Each number is 128 + 32 x the weight over the matrix's rms, rounded and kept within 0 to 255. Layers, rows and columns count from 0.

# layer 2 MLP up, 2048x512, rms 0.0793, rows 963-987, columns 256-319
[[117 168 159 169 106  81  99 119 134 161 133 119 130 164 172 151 159 157  84 127  76 107 158 154 141 110  97 144 122 111 187 104 114 113  69 100 139 130 146 175 128 128 108 197  96 133 121 126  94 163 117 123  99  76  95 107 122 181  81 138 120 151 167 115]
 [138  70 109  76 112 117  57 103  87 125 122  89  90 165 194 147 110 114  86  90  46 148 125 126 111 141 135 197 117 120  88 120 105 131 109  84 142  66 152 132 181 183  96 124 126 133  99 130 142 191 107 127  29 149 150 224 108  61  82  87 150 108 159  90]
 [141 113  94  32 126 144 109 129 124 131 168 124 147 155 138 135  88 161 160 132 130 171 153 130 119  77 193 155 157 132 109 122 114 186 179 119 112 142 105 204  47 122 208 112 113 167 103 136 155 126  98 120 146 115 114 107 134  11 104  98 139 110 108 129]
 [114 105 128  79 194 112  96 193  36 138 128 140  93 158 137 100 123 174 107 104 154 119 126 186 106 109 163 163 154 127 114 145 102 105 126 114 202 127 152 132 152 255  97 128 189 129 130  82  84 139 108 145 145 139  66 133  68 187  84 154 153 193  96 130]
 [119 176 106 116  70 154 152 130 110 231 112 109 120 108 137 106 148 104 119 132 161 155 126 145 117  60 118 140 141 121 168 120  73  94 123 176 143 136 137 122 132 197 127 109  76 132 156 172 151  83 148 123  93 143 159 127 109 138 133 157 146 149 155 141]
 [165 141 105 123 112 165 166 175 102 132 117 126 150 146  92 130 145 102 184 128  99 114 130 113 104  95 171 146 149 189 116 147 133 107  89 123 157 127  93 151 107 128 186  95  92 112  97  71 163 133 162 109  85 138 123 149  98 122  76 154 110 168 105 115]
 [164 141 132 134 161 161  95 126  72 176  89 156 102 160 147 104 165 153 124 155 187 141  93 123 209 143 123 130  87 114  86 139  96 142 164 162  72 108 122 105 112 121 142 149 122 122 146 126 134 126 179  91 127 143  99 138 179 166 114 121 134  93 155 109]
 [125 146 189 149 149  72 137 170 114  81 181 129 106 155 207 160 128 153 131 134  96 186 121 135 135 123 182 176 136 111 120 124  79 122 127 168 138  99  83 137 107 159 128  61 175 155 105 161 169  84 139 144  76 156 117 166 143  96 137 172  91 109 139  82]
 [170 125 152 118 141 116 190  87 148  88 164 114 132 151  87 162 126  85  81 111 210 211 105  83 195 115  88 118  99 133 130 133 124  84 126  47 105 164 100 147 153  71 141 101 117 116 110 130 120 118 126 158  28 152 103 123  95 101 155  91 175 138 129 118]
 [127 113  95 145 156  90  94 121 158 102  83  96 161 135 100 152 128 152 120 206  95 102 130  94 130  95 187 155 123 165 120 133 117 110 133 171 111 102 164 112 149 116 123 107 107  84  96 133 148 172 152 138 138 132 189  90 146  79  97 112 153 148 150 107]
 [198 150 151 118  99 156 153 109 105  86 129 178  97  86 114 112  83 133 147  94 134  99 129 141 118  51 157 130 164 115 145 120 114 135 144 125 126  93 146 134 131 166  96 119 168 158 152 112  91 124 166 140 113 108  65 193 116 158 137  67 103 142 133 139]
 [164  87  44 144  98  57 106 134  62 140 183 117 143  85 118 132 121  97 129 142 173 117 124 143 180 108 122 134  99  87 120 149 123 165 152 115 127 124 109 124 130  88 156 122 125 152 174 175 117 186 134 133 194 157  94 146 118 163 114 140 109 110  86  89]
 [112 115  59 188  99 142 121 102 109 129 156  76 104 110 139  97 184  79  69  99 139 196 110 130  81 225 164 147 153 115 110 191  73 161 104  57 104 177 186 116 197 112 149 108  68 127 165 106 149 190  72 139 166 171  60 188 160  88 176 120 149 162 137 142]
 [132 145 177  98 125  86 113 109 126 106  84 178 142 146 125 204 112 160 174 152 139 157 183  70 108 186 146 147  88 140 131 183 148 142 180  49 200 153  81 135 110  91 123  92  66 170 180 196  97 128 105 111  95 176 151 149  86 146 147 117 130 121 109  82]
 [148 126 181  74 128 163 151  97 150 104  86  98  75 109 200 108  57 169 171  63  23 137  79 137 151 109 195  72 132 136 103 166 111  75  71 142 180 119 155 161 108 132 142 182 130  74  92 129 105 150 150 105 151 111 134 126 154 158  99 103  74  70 207 114]
 [140 152 151 171 119  88 137 142 101 139 135 245 125  86 143 163 182 122 121 161 111 128 163  84 138 119 160 123 149 173 122 119 176 134 166 167 173 148 128  81  66 141 141 185 188 120  60 124  56 128  78 101 137 108 147 157 169 140 141 174 102 148 151 138]
 [213 129 110  97 158  90 121 149 116 126 131 138 156 153 131 132 146  86 201 131  72 156 117  88  76  88 138 127  92  99 166 128  94 117 122 129 113 119  96 133 168 151 148 101 184 145  88  92 121 142 144 137 100 102 144 132 105  94 110 133 120 131 143 153]
 [ 89 101 139  89 141 120 154 139 111  63  89 102 144 203  96 116 128 159  75 201 131 104 151 130 113  97 169 140 162  78 109 113 118 194  60 118 152 118 103 116 109 101  85 141 112 140 115 146 120 107 118 152 103 121 188 116 170 140 153 105 100 196 163 107]
 [145  95 151 141 146 103  93 151 164 109 112 146 109 182 192 136 190 116 124 147 159 108 137  65 138 145 119  97 157  95  87 153  99  79 109 134 135 113  89 112 129  83  91  91 139   0 155 185 143 133 163 157 165  98 116 155 143 119  87 137 106 178 124 135]
 [ 99 137 107  90  68 185 178 124 152 104 193 109 108  95 154  86 107 167  67 109 145 164 178 128 167 137 154 119 154  99 116 128 120 123 170 170 124  97  97  71 132 125 114 128 127 177 138  90 144 151  69 200 154 149 105  92 110 187  93 141 121 140 173 137]
 [139 106 175 168 126 112  92 145  93 146 149 159 125 110 128 128 110 101 159 136 109 103 100 189 156  75 154 145  63 196 115 104  83 163  84  94 156 126 163 123 173 168 151 154 157 157 187 167 213 131 101 116 145 182 165 210 122 106 118 104 157 140  67 157]
 [146 127 132 168  68  56 167 123 136 130 133 134 112 140 123  80  90 136 132 163 188  96 167 103  95 104  58 142 114 209 130 145 100 129 120 146 120 134 146 127  82  99  50 158 147 125 172 165 194 125 136  68 114 170  77 116  95 116  78 218 183 120 178 150]
 [169 154 109 107 116 118 123 143  42  97 126 104 150 113 121 197 118 110 161 130 124 124  89 132 118 110 108 123 171 132 146 126 132 147 171  94 137 163  91 137 168 150 154 130 182 118 136  99 188 159  67 126 158 147 165 116 140  96 121 149 116 137  94  79]
 [112  95 175 111  73 148 170 103 112 181  94  75 191  93 130 125 179 185  94 180 103 139 102 185  84 192 130 165 117 101  64 147 122 121 131 126 135  46 161  99 111 122 152  99 101  88  85  87 221 137 127 117 120 171  88  98 119  99 114 182 133 168  85 122]
 [165  82 137  91 107 134 123  77  72 117 102  62 113 135  87 121  66 154 110 114 102 164 115 158  82 168 152 144  68 115 114  95 111 153  86 152 162 144  81 143 106 141 109 130  74 102 199 138 156 126 125 148 119 110 131 176 113 145 161 161 117  95  77 143]]
# layer 2 MLP down (transposed), 2048x512, rms 0.073, rows 963-986, columns 256-319
[[108 155 157 130 102 177 113 168 127  66 153 110 161 129 134 190  96 131 126 134 162  70 127 141 104 124 134 137 138 112 144 178 121 117 128 149  52 161 148 143 121  98 170 118 104 181 155 114 190 145 136  93 102 167 151 167 129 179 128 158 119 108 154 151]
 [129 101 135 121 121 101 171 131 130 105  55 149 175 152  89 118 107 166 154 123 134 144 149 191  83 106 157  51 122 117 108 104 138 118 148 151 138 108 148  84 135 137 133 125 172 147  96 172 110 117 151  92 160  84 120 122 139 121 129 126 108  95 118 131]
 [154  72 128  99  56 108 124  32 187  94 144 124 194 186 187 142 133 113 136 145  59 135  92 100  72  71  47  81 116  81 129  89 110  83 255 131 172 109 112 123  86 158 116 136 128 133 135 137 126  46 132 126 110 160  78 152 130 118 127  86 180 103  84 182]
 [ 92 228  78 128  90 110 127 160  84 176 122 129  58 106 119  94 133 132 114 134  84  96 113 115 129  65 156 153 111 171 127 108 179 173 107  80 157 118  69 114 123  99 140 148 152 130  84  99  89  96 177 127  90 123  28 130 119 117 148 128 209 120 115 136]
 [113 163  99 157 178 111 133  87 168  51 127 159 161 156 191 153 101 155 136 128 146 132 135 109 126 130 124 112 152  99 136 133 199 154 129 101 107  91 106 160  75  92 111  77 247 103 123 130 119 226  82 155 222 116 135 143 118 141 109 154 106  82 107 108]
 [129 135 132 144 167 119 171 114 150 102  91 115 109  67 166 106 117 123  94 156 190 126 118 101 147 137  84 140 121 118 157 115 151  86 153 159 117 159  85 135 102 120 124 103 123 151 129 142 160 218 141 150 126 134 166 193  76 139 186 112 168 208 120 100]
 [ 79 157 146  56 110  92 100 150 123 152 124  96 170  65 117 140 155 158  83 117  85 158  86  67  77 140 134 159 178 128 124  80 154 120 121 117  88  92 176 151 101 156 165 132 149 185 115 107 127 188 108  98 196 129 137 115 146 114 183 109 134 116 135 129]
 [149 110 181 100 146 164 118  98 178 129 130 133 136 110 137 144 139  60 124 136 150  67 123 122  94 129 139  31  96 142 134 141 114 121 151  81  64 121 183 137 182 101 126 150 119 117 141 101  58 162 154  94 214  76  91 130 100 161 111  88 120 118 153 121]
 [188 174 119 120 103 133 181 183 170 107 141  84 138  99 132 165 171  85 110 142 120 161  99 195  83 109  52 147  48 135 178 126 140 127  94 124 198 106 117 106 147 155 101 142 125 143 133  84 123 130 141 172 152 178 178 177 158  99 117 113 152 120  87 120]
 [119 167 108 116 117 116 192  73 137 105 142 105 133 115 160  92 131  70  89 138 119  80 150  93 132 158 176 113 180 103  55 113 210 178 151 141 144 151 108 104 122 196 123 141  66 122 109 163 169  79 124 105 120  52 154 122 138  96 156 146  77 125 153 166]
 [173 109  92 118 184 120 115 108  86 163 158 142 127 123  84 123 160 146 125 150  79 105 175 139  88 192 142 109  92 104 169 151  53 105 140  86 150 156 168 150 174 101 117 120 135  75  77 118 131 132 110 135 156 111  89  92 124  51 132 135 181 107 130  27]
 [108 130 136 153  93 122  74 111  51  63 136 127 151 184 145 149 165 219  88 109 236 116 155 100 144 125 113 162  95 148 115 159 131 145 105 138 107 125 166 108 130 101  59  91 142 105 134 127 102 104 100 191 143 130 121 167 116  89 127 136 121 131  85 149]
 [145 135 166 107 107 138 183 125 120 112  88 155 115 119 111 147 110 182 138 139 140 154  75  82 131 119 177  88 141 103 152  85 140 112 147 216 108 120 109 136  94 142  83 136 145 112  76 184 158 117 141 103 132 111 121 106 109 107 108 137  58 138  97  89]
 [222 160  93  89 120 151 156  96 161  95 110 130 136 152 113  94 110  86 116 125 115 104 143 131 100 111 134 117 101 166 117 136 171 153 105 129 181 134 102 138  58 137 117 175  53 153 115 130  93 135 142 132 140 128  88 108 156 102 145  42 133 102  39  97]
 [123 134  83 139 132  82 129 161 124 166 131 142 105 173 156 205 178 168 122 133 173 125 163  90  88 158  64 153 155  32 124 103  63 171 175 136  72 154 136  95 143 148 104  94 143 121 160 126 147  97  90 141 141 112 154  69  95  76 155 117 197 137 134 125]
 [159 116  84 120 102 135 137 123 139 135 130 150 123 185 118  61 171 126  74  97 117 106 138 100 125  86  66  87  85 125 157 147 118 119 109 137 131 136  81 140 114 168  82 140 155 136 112  92  55  94 136 127  99 105  95 124 143  92  99 148 115  75 153  89]
 [154 142 117  56 105 104 123 106  97 129 105 112 162 141 155 117  77 111 170 109 144  66 153  78 166 107 120  93 131  81  92  79 127 103 118 165 140 128 123 152 109 136 126  70 140  95 110  30 159 154  86  98 100 150 135 164 149 121 118 109 108 131 134 116]
 [126 118 114 148 131 149 138 114 118 166 130 133  89 107 166 129 134 109  97 128 142 152 117 185 137 115 108 152  41 174 153 205 118  74 169 137  96 114 143 104 112 197 180  95 125 155 134 143 148 125  95 133 169 137  88 125 121 154 146 111 144 113 101 100]
 [ 65 111 119 116 132 115 112 173 121  85 119 158 184 188 123  91 169 122 134 133 129 111 210  69 143 167 148  66  94  49 124 118 193  26 117 106 186 130  68 106 117  59 137 139 129 123 171 171 128 109 194 149 138  66  85 130 154 183 136 145  91 152 166 101]
 [128 124 101 157 128 134 173 154 157 128 135 143 110 162  93  86 121 159 136 103 119 196 148  62 152 121 134 117 103  82 137 109 183 152 110 142 111 113 135 130  80 111  96  85 131 140 110 123 143 166 107 183 103 149 119  81 127 172 124 161 200 129 102 184]
 [ 86 105 156 187 148 175 107 105  95  85 128 140 195  31 106  89 130 131 129  85 153 209  99 141 114  99  89 173 105 115 112 121 118 129 168 113 128 174  93  89 112 108 147 131 111 103 158 166 155 133 158 152 123 125 142 174 142 214 134  99 123 165 140  90]
 [135 153 146 138 168 104 121 153 165 147  66  95  69 135 154 105 110  91  93 126 102 163 119 163  80 101 133 127 152  93 116 107 145  90 181 132 158 121  52 119  92 142  91 130 119 164 196 120  71 135 138 173 124 143 162 139 176 124 160  73 116 180  96 117]
 [ 95 133 121 138 134 134 162 122 160 131 124 159 130 103 152 106 163 137 105 106 103 131 199 130 160 128 129 147 130 120  95 121 117 198 115 190 151 152 131  93  81 171 114 159  60 106 109 129  55 113 169 128 136 131  90 166 119 160 118  90 130 134 121 154]
 [127 140 157  78  67 159 157 134 128 135  77 184 112 104 113 133 114 157 141 114 119 139 140 152  61 145  88 187 142 143 132 107 150 138 148  85 152 121 197 103  69  98 136  77 158 171 191 113 117 146  93  73 106  90 132  74  93 163 150  75 191 156 193  89]]